Part of a small language model's weights.
Training: a variant of SOAP for these matrices, 2934 steps.
Each number is 200 + 40 x the weight over its row's rms, rounded and kept within 0 to 999. Layers, rows and columns count from 0. The size before them is the row's rms in percent of the matrix's.

# layer 2 MLP up, 1024x256, rms 0.131, rows 806-832, columns 0-255
099,280,214,188,184,310,303,177,132,227,179,271,247,171,164,187,164,148,257,199,235,123,241,188,229,184,236,154,215,239,216,288,224,212,157,251,219,249,183,203,157,139,191,173,172,260,169,232,150,171,167,230,99,207,198,184,235,168,190,177,152,170,192,212,149,261,176,146,159,233,216,262,172,127,205,124,191,255,198,210,236,263,236,186,164,235,207,110,238,195,191,259,185,190,186,232,213,297,250,166,176,227,196,246,169,238,247,180,211,223,255,241,153,165,254,221,244,174,215,229,183,173,199,217,125,205,230,161,202,258,257,219,254,202,257,187,264,193,243,229,204,191,171,222,204,237,196,148,151,210,237,171,271,132,100,207,198,218,168,217,200,164,236,208,183,200,174,149,298,178,212,176,239,136,184,211,206,219,215,142,211,251,200,163,223,280,101,240,199,156,210,223,184,151,163,225,170,168,228,233,224,217,187,247,239,190,221,251,212,201,225,164,145,252,215,264,239,223,135,163,204,229,179,209,201,241,208,164,261,203,211,240,95,195,204,127,186,213,173,184,218,189,176,186,169,205,223,204,206,130,209,207,202,129,257,184,262
103,241,219,225,205,235,192,174,209,178,199,180,184,218,178,188,147,204,183,173,243,130,249,164,181,217,159,182,190,252,206,205,246,262,232,203,106,286,185,134,187,163,234,168,221,165,214,207,177,179,199,238,190,179,140,127,202,87,238,234,260,193,226,324,279,206,219,184,194,229,281,101,245,250,202,155,178,182,179,253,222,196,165,112,218,184,145,248,138,192,243,255,168,208,215,200,215,244,268,157,206,173,275,183,172,232,153,175,209,114,218,203,295,185,196,186,221,269,248,175,142,155,219,235,176,191,251,298,222,151,250,179,191,232,183,170,191,121,224,153,173,154,247,116,223,223,183,155,190,164,153,222,227,250,181,217,249,228,216,200,166,205,181,205,170,220,110,199,133,177,156,245,170,226,179,210,183,151,179,230,249,172,240,225,232,221,176,222,257,160,229,197,128,149,227,194,173,259,180,292,153,153,195,204,203,212,245,177,228,178,205,209,226,194,201,188,269,190,262,233,187,209,228,156,235,182,246,255,210,253,147,228,227,164,196,200,220,189,210,213,191,98,245,172,150,244,153,223,248,191,197,213,208,272,156,145,178
102,168,166,176,151,233,221,187,213,164,203,186,239,166,216,154,240,246,201,160,111,202,160,205,136,246,253,214,193,248,175,186,162,135,116,252,241,206,155,186,228,185,251,187,149,208,120,193,154,260,168,194,201,152,247,261,157,283,165,215,204,217,179,288,214,225,221,249,267,160,192,193,250,181,239,254,203,227,112,203,217,253,185,253,197,215,188,175,222,262,233,175,198,251,218,189,205,174,192,239,171,176,174,216,156,236,167,237,245,155,215,198,233,188,188,186,185,225,204,136,163,274,219,156,145,116,242,163,143,247,227,214,176,178,251,182,177,201,222,215,128,214,182,201,127,199,242,283,264,188,226,290,167,214,197,138,183,180,147,167,182,231,195,264,142,116,264,221,182,251,154,184,184,194,245,168,191,282,230,137,216,149,195,148,92,182,230,221,164,184,202,220,182,145,193,172,151,139,257,235,261,304,238,218,161,211,221,232,209,188,190,136,249,206,182,142,218,222,222,91,238,194,243,186,227,175,243,236,249,214,193,264,280,153,214,200,174,180,225,249,194,199,203,218,245,195,170,223,200,237,186,216,119,219,171,194,151
108,219,244,104,223,196,127,157,243,207,204,320,159,280,151,138,252,191,231,234,168,195,169,189,262,162,173,234,145,131,160,151,169,197,213,188,278,154,210,140,199,250,169,308,240,185,139,185,138,182,123,181,229,185,226,124,180,181,137,224,125,212,216,192,165,208,277,279,189,208,194,240,193,194,245,168,226,191,167,190,197,174,117,179,136,189,178,192,279,270,184,187,150,268,192,217,219,202,203,248,140,245,183,142,158,175,196,192,155,130,241,132,187,181,253,260,147,198,158,156,201,189,159,217,187,168,206,192,234,232,299,220,210,275,161,168,168,177,196,184,205,170,192,155,158,252,182,162,239,163,216,238,275,163,219,159,214,211,249,209,135,223,221,202,259,213,196,178,230,238,216,125,209,218,228,190,236,181,229,163,138,205,237,131,126,234,280,252,236,192,185,211,167,176,199,215,194,130,244,159,210,194,245,177,179,229,195,190,223,185,136,264,152,180,205,134,154,229,279,196,209,260,216,195,188,238,264,204,245,206,191,172,172,210,193,167,204,186,215,158,186,191,266,213,219,165,254,183,199,207,205,219,147,167,195,264,222
095,250,201,181,214,116,232,286,270,196,161,191,188,271,205,163,237,213,129,211,155,271,164,215,158,238,164,164,180,189,236,247,183,190,197,178,139,169,268,175,185,184,194,211,129,133,183,213,139,246,176,230,256,222,201,191,271,198,163,230,181,214,185,191,204,239,243,205,176,199,119,210,166,191,190,215,290,140,212,205,187,160,133,185,275,142,220,184,179,242,179,249,223,217,156,142,119,195,176,262,243,175,175,200,205,155,209,182,216,152,222,164,196,176,162,176,257,253,139,144,155,272,259,198,188,179,188,254,219,179,222,125,266,172,202,218,212,204,140,256,231,159,257,211,188,165,214,230,198,189,218,199,168,185,166,129,273,221,230,173,201,197,152,230,224,174,197,260,169,136,164,251,166,277,150,247,242,256,194,245,178,220,130,165,184,224,252,179,132,208,245,144,246,218,226,185,139,248,120,194,205,221,185,199,236,260,162,170,219,244,250,186,234,198,197,235,159,289,120,193,211,197,257,178,254,242,178,195,240,260,135,234,207,266,179,242,252,207,166,210,171,214,172,136,264,156,251,105,234,255,184,230,218,160,224,169,203
103,207,211,119,195,221,226,206,184,238,183,193,190,269,166,221,229,131,200,191,213,226,179,221,180,205,254,181,197,156,174,207,243,248,276,232,168,248,168,163,197,187,235,264,221,201,155,174,188,171,226,245,202,266,183,294,217,231,190,171,208,128,204,195,239,211,201,241,165,233,191,146,234,172,167,169,233,199,210,211,240,162,128,203,210,222,105,183,211,151,135,184,218,234,227,179,195,314,128,218,168,188,138,228,195,162,169,254,157,187,241,238,210,187,226,192,200,196,248,174,238,155,144,227,185,158,230,156,178,189,208,141,169,243,210,238,242,194,202,265,121,259,224,163,170,197,194,267,190,184,209,307,183,102,183,230,207,222,257,177,271,222,204,145,129,186,216,152,140,191,150,251,143,222,195,187,283,272,211,191,232,147,228,204,200,226,209,149,221,244,188,210,213,260,141,254,238,139,183,205,184,157,177,180,222,171,234,215,222,198,246,252,231,164,264,161,165,132,138,304,108,251,142,129,181,182,184,189,238,271,198,261,205,225,249,165,163,242,195,202,177,229,221,194,240,138,182,195,257,203,196,331,199,209,260,176,202
106,243,259,141,229,178,110,148,153,208,202,219,209,236,233,238,213,186,214,170,170,239,206,216,209,223,218,236,239,94,232,189,210,238,270,174,159,246,255,194,159,168,246,213,185,173,156,236,113,195,167,168,195,194,175,291,154,184,255,171,227,203,229,267,228,243,198,217,300,157,201,213,158,268,203,197,148,183,182,182,225,224,209,242,225,242,266,196,253,227,155,231,189,192,185,181,189,219,200,207,197,126,146,233,218,212,252,198,207,275,257,200,236,125,224,148,222,251,217,104,176,277,209,204,201,267,196,248,204,173,232,135,178,180,157,105,146,166,161,177,157,236,270,159,190,172,220,262,215,182,200,153,215,236,144,173,171,180,228,191,228,271,142,245,262,228,202,236,240,246,194,210,273,177,165,134,231,163,231,206,193,210,184,187,202,252,174,184,250,229,182,138,230,191,190,189,154,203,179,264,189,157,202,167,265,206,211,261,234,163,159,185,181,225,209,277,181,194,219,242,216,247,188,199,169,222,185,170,197,184,182,199,228,115,192,142,176,162,173,287,199,140,267,87,154,198,106,139,174,148,218,238,180,176,177,160,279
099,167,178,161,201,186,143,179,227,147,169,208,214,148,142,189,164,284,251,171,97,176,202,137,174,150,127,220,95,181,248,181,212,176,238,128,205,254,142,206,255,241,258,228,181,188,198,207,124,176,178,211,167,261,241,211,170,182,218,201,150,226,219,175,216,205,152,192,204,242,244,203,190,203,110,223,125,93,176,216,271,219,211,237,216,149,214,185,166,300,215,254,207,192,164,183,250,199,180,173,279,204,88,193,204,276,209,163,200,167,189,232,135,232,191,232,257,178,166,185,231,154,175,161,173,208,202,171,164,188,164,194,207,246,192,245,188,162,255,215,218,174,183,191,254,224,171,159,221,157,231,211,188,250,195,192,195,220,166,232,234,211,167,233,199,225,275,212,219,106,260,241,145,138,227,153,213,249,166,207,240,201,172,187,190,174,254,192,202,157,248,253,192,144,184,178,156,168,205,134,154,187,213,240,245,236,224,135,150,242,234,125,196,163,226,152,240,135,208,220,136,261,214,202,240,200,219,163,192,131,152,191,184,178,238,183,239,245,259,238,220,192,198,156,206,162,173,120,133,183,254,195,265,165,211,305,231
096,157,200,164,190,148,169,188,225,210,202,211,213,206,182,200,217,226,178,220,190,154,134,196,210,191,154,113,213,185,148,231,225,206,212,167,221,198,226,187,175,114,161,227,169,240,236,149,182,183,201,251,158,249,241,296,251,191,200,146,160,262,197,289,131,238,159,188,284,227,225,231,268,226,217,239,145,145,113,222,194,203,208,145,168,194,152,169,236,240,173,169,131,249,163,176,252,266,260,223,286,173,194,247,169,208,272,177,240,277,236,263,177,223,266,109,202,148,190,230,235,169,273,261,177,191,159,151,216,221,236,237,197,238,235,163,199,171,166,207,245,186,223,251,257,201,260,110,176,247,136,196,180,222,229,223,202,215,207,117,236,225,148,194,218,160,199,207,145,260,174,176,179,149,180,266,139,216,145,233,161,190,216,187,207,187,210,232,165,220,251,276,96,154,212,148,204,173,222,165,213,208,186,176,198,164,232,194,226,213,179,245,138,231,214,185,149,201,226,213,270,172,186,197,153,176,200,252,173,189,244,176,180,227,193,248,167,146,240,213,233,155,274,194,144,153,156,221,184,193,136,206,235,114,140,206,282
100,249,140,140,179,206,214,208,281,179,191,160,194,172,261,211,163,214,209,211,150,190,206,208,143,216,314,154,139,215,283,185,240,187,219,220,171,199,146,213,242,244,244,171,221,155,173,184,182,167,157,183,214,234,232,176,221,176,242,236,236,203,240,178,151,220,227,245,182,214,213,201,244,141,187,168,105,138,185,205,187,168,142,207,225,186,206,188,123,187,183,230,138,193,238,300,185,215,215,244,178,200,253,140,233,182,211,194,250,260,156,269,118,208,130,278,224,211,221,247,171,280,203,175,219,203,207,124,197,289,234,202,180,171,178,109,246,183,203,201,201,115,235,185,277,194,247,146,273,228,189,223,211,174,211,173,191,174,275,230,205,186,210,207,176,251,223,263,140,155,208,213,189,195,169,154,217,287,192,204,193,245,213,184,183,173,153,172,172,183,147,201,218,210,138,174,209,200,202,186,194,270,172,262,241,168,253,192,113,210,249,157,137,233,161,192,152,211,295,220,227,198,184,224,223,178,198,203,113,228,154,208,157,207,210,96,204,223,254,195,140,192,182,198,152,184,248,211,286,193,203,112,143,251,146,168,157
098,153,233,147,154,259,229,113,247,178,153,217,282,298,190,201,142,147,242,266,209,216,217,211,214,172,212,166,183,194,211,178,155,134,204,229,194,121,256,296,199,224,205,205,207,165,223,189,178,136,192,208,110,249,171,143,282,178,175,182,168,159,164,236,213,221,187,190,285,150,172,226,137,205,154,196,174,189,202,114,201,156,168,207,189,161,184,183,184,196,170,150,201,208,260,202,213,250,155,148,206,207,285,220,282,222,214,189,212,203,247,202,258,165,225,212,114,193,182,229,296,194,179,225,164,252,174,174,229,180,86,183,246,261,184,213,167,196,207,225,256,233,195,208,185,256,174,217,217,168,170,206,186,227,180,122,286,183,232,197,171,226,149,236,156,174,223,240,193,237,174,228,230,182,179,213,141,171,238,197,183,208,161,181,254,224,144,183,259,203,171,131,195,219,253,238,114,148,179,180,179,248,186,268,239,184,241,147,140,226,187,182,228,214,219,223,118,222,154,212,244,246,252,166,212,251,227,173,187,205,250,231,191,208,247,244,263,220,171,216,138,192,190,159,110,205,184,114,244,197,225,272,247,183,185,179,273
100,207,200,210,149,197,223,248,157,211,160,146,169,227,292,143,256,181,171,135,204,226,247,251,156,168,228,193,210,279,221,105,195,167,224,178,234,157,211,251,135,152,170,220,121,267,218,286,250,131,180,220,190,212,216,247,160,220,280,164,163,242,191,199,230,214,225,250,248,208,229,232,178,193,235,177,108,194,211,225,182,190,251,163,174,240,165,173,198,190,193,218,208,128,222,254,257,220,196,146,199,138,188,195,223,226,246,209,265,216,191,237,178,169,150,166,242,145,268,161,200,205,176,131,184,185,160,142,191,164,211,218,286,169,234,176,292,275,217,241,128,137,198,127,207,193,169,158,197,197,234,228,128,207,212,236,170,181,225,254,254,135,139,102,187,179,183,202,221,176,157,186,254,196,187,220,174,265,151,133,126,282,230,183,265,241,185,245,225,161,167,197,155,191,195,281,250,179,146,244,224,243,198,202,190,193,198,204,218,177,209,151,218,245,187,185,185,253,220,232,206,216,157,173,239,231,166,193,185,229,194,172,165,203,167,152,134,116,259,184,206,270,107,196,218,185,203,214,212,229,197,290,192,165,159,203,187
101,217,106,153,234,161,152,185,199,189,233,167,124,229,172,209,155,177,179,258,200,178,219,193,198,233,156,180,233,233,262,255,215,137,240,200,216,163,181,184,250,196,196,160,223,266,246,254,176,213,184,189,217,233,203,210,274,215,265,254,232,238,141,230,189,146,171,193,190,240,267,176,241,210,202,219,171,128,167,206,208,188,164,203,200,200,211,214,191,181,167,241,269,196,181,140,244,190,172,258,211,219,153,222,177,178,156,258,206,216,174,248,190,214,159,224,225,229,180,263,148,278,289,230,262,244,155,205,250,158,146,249,242,159,140,146,206,184,214,190,186,142,177,180,266,179,227,137,271,222,189,212,225,266,210,198,319,232,259,190,269,169,315,166,106,203,254,245,184,157,244,267,183,156,220,282,189,174,195,217,202,218,222,202,207,254,203,214,198,135,189,176,146,233,155,177,147,282,217,236,180,220,192,200,168,163,157,124,136,172,182,169,164,145,166,172,261,139,167,253,230,151,221,176,178,212,162,246,184,224,196,192,180,134,246,125,135,251,187,227,227,175,255,171,145,194,231,241,140,266,157,190,215,250,207,216,240
100,236,208,303,150,181,263,186,188,246,165,191,212,253,209,267,270,159,258,256,228,219,305,170,210,237,155,206,232,92,133,215,177,87,203,195,173,193,177,190,245,144,252,242,186,215,227,237,221,217,234,135,207,203,188,198,196,207,230,134,214,203,171,190,222,184,216,179,220,239,257,202,247,141,184,158,223,155,207,129,217,217,198,163,227,194,196,189,219,173,201,182,128,230,180,214,212,199,175,247,167,211,179,177,182,195,241,255,177,175,303,220,263,255,221,154,158,226,197,173,154,204,226,224,234,215,254,179,179,193,263,195,268,213,283,217,198,142,265,155,81,207,164,167,231,192,179,224,238,213,210,180,291,191,322,268,212,176,147,232,206,217,205,212,231,208,205,235,190,251,210,183,156,189,179,170,199,160,206,188,249,189,201,131,234,204,182,219,217,168,234,251,154,207,165,242,190,135,236,211,176,198,151,263,176,247,189,198,165,149,134,182,225,174,252,142,216,275,278,161,178,133,137,196,208,150,225,220,227,205,233,229,224,125,282,154,197,197,202,252,179,207,172,204,163,163,244,240,230,230,176,225,206,251,206,200,74
101,118,251,263,182,202,154,188,242,164,233,272,245,167,185,224,172,216,180,237,230,190,276,209,267,231,147,260,195,187,255,233,192,223,198,183,228,167,243,202,180,223,212,311,173,146,239,181,132,196,251,248,230,170,220,222,225,219,209,158,199,217,188,243,208,210,161,274,262,220,209,283,165,211,240,224,213,231,205,217,218,212,195,157,208,145,246,220,241,194,220,136,135,226,242,193,194,177,186,215,166,128,205,287,164,252,179,175,208,181,194,206,154,222,263,211,101,125,89,198,211,208,189,152,255,156,148,195,217,233,260,168,153,256,204,167,152,211,106,211,170,213,161,152,133,208,138,177,204,120,218,141,144,206,268,188,200,220,205,191,230,166,198,273,196,229,163,194,249,179,224,94,195,162,275,201,250,238,151,180,174,159,255,209,219,241,133,175,187,153,222,218,210,203,208,122,194,224,181,197,244,189,214,214,195,182,144,156,223,231,186,187,150,257,245,126,220,202,161,183,204,198,226,209,246,249,311,173,183,162,216,218,186,217,160,238,218,224,257,152,133,222,201,171,144,97,213,241,168,179,222,216,221,177,133,231,235
100,219,201,170,207,226,309,198,200,267,224,238,139,167,186,210,181,196,226,223,125,180,180,168,227,185,109,194,212,269,225,157,172,196,187,152,168,221,214,202,169,245,175,164,189,232,168,133,231,125,189,194,111,93,148,174,247,239,241,181,217,157,212,238,213,175,113,223,134,254,187,205,242,185,210,283,154,232,174,228,202,237,174,172,253,172,235,195,247,194,155,155,185,211,195,201,149,202,238,208,146,270,171,232,199,149,161,203,174,173,183,269,113,173,151,176,258,172,237,200,231,182,140,197,192,145,203,150,122,245,229,243,216,175,159,199,128,146,224,180,176,177,167,210,157,158,261,216,210,182,241,133,190,207,155,211,278,119,204,147,272,260,198,196,161,261,223,176,238,181,209,160,233,182,213,214,245,216,243,213,177,201,203,136,241,176,197,153,207,263,171,186,277,182,203,176,156,212,183,189,218,138,235,249,255,211,175,143,206,159,168,237,274,253,223,185,214,253,147,242,165,211,195,226,216,213,235,195,237,235,137,156,275,219,175,160,153,178,164,191,221,273,200,257,109,261,261,259,170,167,162,276,179,163,207,145,178
096,259,129,240,175,173,206,222,183,157,220,206,172,197,112,198,112,173,242,187,245,173,260,191,189,216,244,83,221,209,216,189,169,129,200,222,230,105,185,215,210,203,190,172,208,236,153,190,196,163,205,165,215,150,97,140,243,180,209,233,210,218,251,155,198,227,182,158,265,155,205,211,176,190,242,169,218,200,163,244,184,191,218,212,160,168,203,143,193,159,258,199,218,99,214,253,163,149,168,205,210,262,297,183,253,186,227,264,186,242,243,232,253,215,280,226,173,239,240,210,126,218,161,188,220,240,216,166,218,205,195,170,99,180,178,203,201,300,154,207,253,149,177,146,229,259,212,106,298,245,183,143,154,209,245,170,255,242,187,168,241,225,270,182,185,227,254,163,232,170,247,259,190,224,183,246,260,180,228,217,190,191,249,183,235,215,194,164,211,228,195,176,151,178,190,197,131,205,256,140,175,239,178,264,231,246,235,242,201,202,144,228,174,168,150,217,253,219,217,212,213,159,219,178,229,207,188,207,242,205,160,167,118,174,217,268,175,237,273,228,214,182,172,113,173,197,191,173,170,182,270,160,174,131,170,135,217
088,221,193,131,149,230,228,282,242,216,219,172,234,187,148,194,165,217,253,156,216,168,240,167,208,238,151,213,163,179,148,201,249,245,215,224,238,230,148,193,242,221,222,228,210,227,170,203,216,151,186,183,175,241,192,188,125,192,152,309,202,217,254,205,210,186,224,198,209,185,153,179,156,183,217,246,238,198,210,267,194,162,246,158,173,155,168,187,248,227,204,251,256,220,193,213,238,171,261,157,240,193,254,198,221,128,233,207,232,190,160,240,181,184,220,194,154,181,296,177,172,184,218,177,200,197,139,242,204,159,206,255,215,232,162,258,235,164,199,244,160,286,197,149,178,229,165,225,186,168,216,254,259,175,195,183,208,177,254,201,215,167,192,255,202,199,179,212,171,182,265,138,167,218,160,172,236,211,170,173,256,205,248,236,275,263,191,174,148,175,192,179,197,142,194,196,189,198,177,216,181,146,141,251,225,185,181,213,211,242,150,221,225,93,271,283,273,219,237,149,150,288,236,339,192,219,140,207,249,281,162,164,196,103,156,160,205,184,262,163,177,118,173,166,230,225,256,199,300,216,249,198,100,222,181,134,162
107,216,227,254,220,167,176,264,176,225,180,272,245,212,191,217,198,178,219,193,211,151,227,277,86,167,91,160,155,233,233,176,215,111,152,200,181,197,221,237,193,161,226,204,143,156,221,254,241,204,220,170,231,174,180,127,192,265,79,160,226,243,217,190,207,191,259,225,168,164,236,209,161,151,211,239,250,220,241,158,189,204,232,196,246,185,210,128,227,212,186,239,309,251,255,162,211,197,261,217,227,192,159,174,198,257,240,204,139,196,190,178,202,221,195,266,161,212,251,187,162,139,199,151,239,181,275,169,145,206,244,194,172,211,241,204,227,213,222,149,149,219,179,164,209,244,170,265,266,206,255,243,170,205,153,288,183,258,173,240,249,239,202,170,199,229,212,166,227,182,193,206,181,258,178,201,203,230,241,183,131,176,257,189,180,209,155,213,172,183,238,327,234,218,138,189,184,131,233,234,183,203,252,224,178,240,177,253,202,230,136,211,224,161,170,160,180,244,194,201,243,223,189,196,221,166,250,194,156,139,192,212,96,183,258,133,189,143,200,164,188,225,248,175,248,191,184,258,211,182,83,171,181,176,228,134,253
101,165,221,182,206,193,221,195,167,290,162,202,154,203,311,227,126,280,196,167,254,155,248,205,279,166,184,196,194,215,119,138,224,203,215,170,218,254,219,157,245,197,192,137,257,155,190,128,163,172,165,271,147,161,240,206,132,256,177,218,263,150,215,208,163,248,265,219,229,146,190,147,155,198,234,190,219,252,133,221,188,187,162,237,225,241,216,218,187,286,233,228,286,190,186,197,243,188,244,171,170,229,250,198,234,228,184,228,262,167,237,236,154,173,238,160,177,203,172,163,207,198,235,227,267,238,229,189,107,182,205,222,266,220,135,234,197,205,242,191,158,184,192,168,188,199,121,235,198,88,241,254,147,206,183,264,207,191,219,167,201,194,275,175,201,228,148,209,212,182,180,268,181,166,183,293,211,203,155,162,156,211,149,196,254,217,184,201,227,282,224,191,130,214,228,186,120,157,184,259,160,185,176,208,143,125,156,168,227,220,237,185,164,235,191,212,216,132,216,214,196,139,174,193,222,234,200,195,281,279,150,171,125,161,188,204,292,266,254,174,175,199,184,153,202,162,186,194,168,230,197,218,207,167,220,228,187
113,179,185,211,193,189,145,203,251,198,158,195,175,210,235,279,229,254,220,247,194,179,227,279,273,206,180,192,143,151,188,208,159,260,149,210,224,242,240,225,158,197,214,228,170,197,172,185,182,231,181,260,216,253,236,241,209,283,160,194,249,231,207,218,229,239,205,238,242,218,250,224,120,250,156,249,149,186,134,196,143,245,174,145,194,239,171,234,207,194,153,264,209,204,198,219,261,249,306,200,190,196,225,188,169,248,218,225,242,115,158,272,231,228,203,268,162,232,228,267,234,159,89,194,173,150,311,97,226,314,183,210,180,214,208,202,229,212,240,176,224,190,163,177,214,284,185,186,169,197,137,126,216,231,250,217,150,179,191,279,126,233,230,147,158,159,188,244,180,237,170,157,213,153,259,161,138,196,219,219,196,205,218,200,243,243,203,261,223,270,178,169,214,193,206,229,178,175,206,230,173,156,188,169,174,203,232,189,185,185,152,173,168,199,178,182,206,164,190,215,119,267,274,162,170,198,148,146,192,287,139,216,198,238,218,192,233,224,236,83,193,174,150,252,162,128,188,213,228,213,199,186,213,218,183,214,207
103,230,225,194,247,184,195,238,136,194,198,267,174,268,223,116,178,220,194,171,278,257,186,166,272,236,167,166,188,206,255,178,152,171,205,215,224,194,175,129,146,187,211,276,162,133,235,179,167,223,186,203,170,274,197,99,214,217,248,248,216,228,209,229,167,181,241,205,181,100,172,229,223,199,206,227,233,208,191,252,211,175,188,154,228,228,221,118,95,250,178,225,230,238,174,229,168,191,174,150,208,190,227,234,158,115,282,201,200,195,209,187,203,247,175,229,204,168,214,273,150,197,190,127,214,134,233,165,237,212,131,260,183,271,127,225,213,141,130,170,215,202,157,206,144,166,204,258,230,188,175,180,314,232,221,204,163,190,140,177,144,183,218,244,192,232,200,184,152,187,168,229,222,255,230,253,180,109,187,145,150,230,193,236,187,219,183,239,169,294,248,239,181,200,178,122,186,144,210,209,200,138,256,142,122,226,269,217,247,202,174,238,208,261,184,264,239,247,210,202,237,194,128,270,173,204,179,259,295,191,185,214,176,230,193,182,145,199,219,239,188,203,230,189,244,183,163,228,228,226,213,187,222,141,162,201,218
102,243,172,193,167,290,259,183,207,249,253,262,214,210,131,129,201,173,207,269,178,194,176,181,236,157,201,288,268,265,243,241,175,195,201,311,292,215,173,300,181,258,173,173,197,161,225,216,143,229,172,168,198,221,180,194,179,205,175,153,174,201,189,200,206,230,234,231,176,175,206,249,213,182,219,214,302,142,174,212,243,236,177,285,191,192,180,184,175,146,269,199,75,158,141,186,181,215,177,264,201,215,194,161,168,223,181,217,189,230,225,207,158,248,189,198,277,174,196,227,207,156,148,205,181,174,272,230,266,147,202,176,164,229,254,200,191,112,223,188,193,213,257,216,164,218,140,198,146,189,235,232,195,106,190,202,206,182,152,183,195,196,223,196,245,211,169,206,179,163,173,192,173,214,177,210,204,270,195,204,149,194,175,136,219,105,236,165,177,125,278,200,222,150,236,129,165,214,223,163,184,282,164,240,182,159,168,234,170,158,246,206,218,185,218,215,242,224,285,213,161,130,246,133,181,213,129,218,207,190,176,238,196,147,240,166,266,215,271,128,221,180,158,230,265,213,178,162,176,236,153,188,169,157,231,156,227
098,140,204,230,274,285,142,177,180,144,240,185,223,228,153,152,197,227,270,159,185,256,137,229,230,201,129,244,197,247,198,123,185,205,190,210,157,201,203,229,158,130,242,185,303,181,168,218,229,187,251,126,216,179,248,254,232,185,197,159,177,200,241,223,209,211,249,211,214,209,197,191,226,185,204,219,215,203,215,243,123,131,197,218,186,233,239,217,189,174,198,218,172,99,231,177,205,156,221,177,170,216,208,199,250,269,254,185,145,217,198,194,229,244,184,182,214,221,191,228,233,162,276,182,145,147,275,204,249,222,181,157,225,144,170,112,307,236,245,209,246,196,184,246,179,259,165,193,219,172,251,110,169,189,232,153,98,152,195,220,170,240,251,199,186,231,129,209,206,220,273,170,221,173,152,232,201,157,149,183,177,224,154,255,249,152,224,194,228,297,220,224,198,247,181,170,238,150,209,190,214,253,251,215,110,174,143,204,293,227,221,114,206,172,228,217,197,179,239,171,189,189,233,225,149,153,210,210,219,254,279,162,124,195,242,168,238,190,170,151,210,167,210,249,214,235,190,254,185,203,191,186,112,243,218,269,219
102,211,198,128,128,235,228,279,232,169,179,192,236,203,183,181,153,171,269,106,122,180,125,159,273,200,197,170,147,211,173,168,155,257,177,153,208,296,260,210,208,198,247,197,164,181,241,215,253,123,163,166,200,235,199,183,321,158,143,212,207,241,193,230,211,229,214,220,228,196,99,251,186,227,112,187,218,195,191,180,180,165,217,229,222,223,225,191,170,172,204,152,210,188,200,243,217,222,154,226,227,199,227,277,216,263,192,193,250,196,204,170,210,170,165,209,218,169,179,123,184,208,270,211,200,185,212,162,290,191,236,226,141,142,146,228,213,159,233,170,230,190,255,147,237,214,244,212,203,227,228,93,151,191,150,183,173,157,191,326,160,206,117,201,203,198,230,200,173,174,199,158,178,148,142,203,218,188,235,214,189,175,152,171,132,256,220,197,203,159,198,171,159,197,210,204,180,205,207,221,177,140,215,251,246,221,225,216,240,259,231,205,229,269,202,194,211,214,249,194,177,182,229,135,222,257,207,149,181,272,225,153,223,187,141,236,303,114,218,217,162,253,179,256,130,137,217,222,160,197,182,175,248,130,203,131,173
099,128,240,313,137,241,316,165,210,268,154,233,176,148,232,176,217,145,187,194,224,196,194,283,197,159,206,185,157,228,200,155,196,245,152,200,219,190,177,226,231,161,206,202,146,138,236,219,201,177,217,202,128,258,177,237,173,230,195,263,192,196,217,249,151,272,229,160,242,212,212,209,122,178,242,216,142,207,193,165,203,245,196,177,149,201,168,162,227,243,166,228,181,175,279,279,198,152,208,172,224,232,184,208,217,284,149,262,226,331,230,191,216,212,248,239,197,154,220,247,218,207,166,151,227,226,162,172,153,230,131,201,211,207,216,163,215,223,186,220,182,238,194,272,213,235,192,187,282,221,153,184,207,150,287,170,201,220,258,255,241,191,117,158,187,263,167,196,181,196,226,256,208,234,128,159,174,183,158,207,179,146,181,221,206,237,194,190,279,123,202,190,142,183,140,172,203,186,240,250,152,242,223,219,229,206,171,170,172,229,272,213,167,215,147,145,221,179,209,145,260,208,194,227,202,197,196,180,207,243,209,189,117,215,108,172,189,218,273,267,127,195,240,273,215,187,242,196,232,177,214,141,196,203,243,270,142
087,170,256,193,202,217,248,255,158,192,208,209,243,138,150,193,228,270,170,229,190,201,270,188,237,174,208,156,178,165,219,232,160,271,164,161,153,286,239,221,201,196,154,219,229,185,181,249,142,230,235,225,159,198,168,148,175,153,170,212,241,220,195,231,159,174,182,168,163,172,199,221,224,100,164,139,236,186,220,223,153,210,173,204,233,241,259,237,202,181,185,221,127,217,224,196,123,139,215,221,235,205,147,190,160,190,165,186,246,236,156,201,183,232,222,164,190,174,251,188,223,221,156,204,197,335,149,215,296,181,258,242,195,170,209,175,295,273,169,149,183,92,192,134,206,104,180,219,277,186,188,137,299,217,279,186,141,183,195,203,200,195,207,213,224,177,176,196,186,116,197,210,178,152,204,227,264,186,138,211,193,159,217,181,201,224,178,134,254,268,164,248,309,252,178,158,186,196,187,222,200,193,202,211,222,217,259,241,221,191,230,156,246,128,219,201,148,198,218,153,230,181,150,270,234,218,230,245,172,210,117,172,220,205,151,139,163,198,202,170,225,206,244,162,225,162,127,265,179,127,223,206,171,169,180,208,248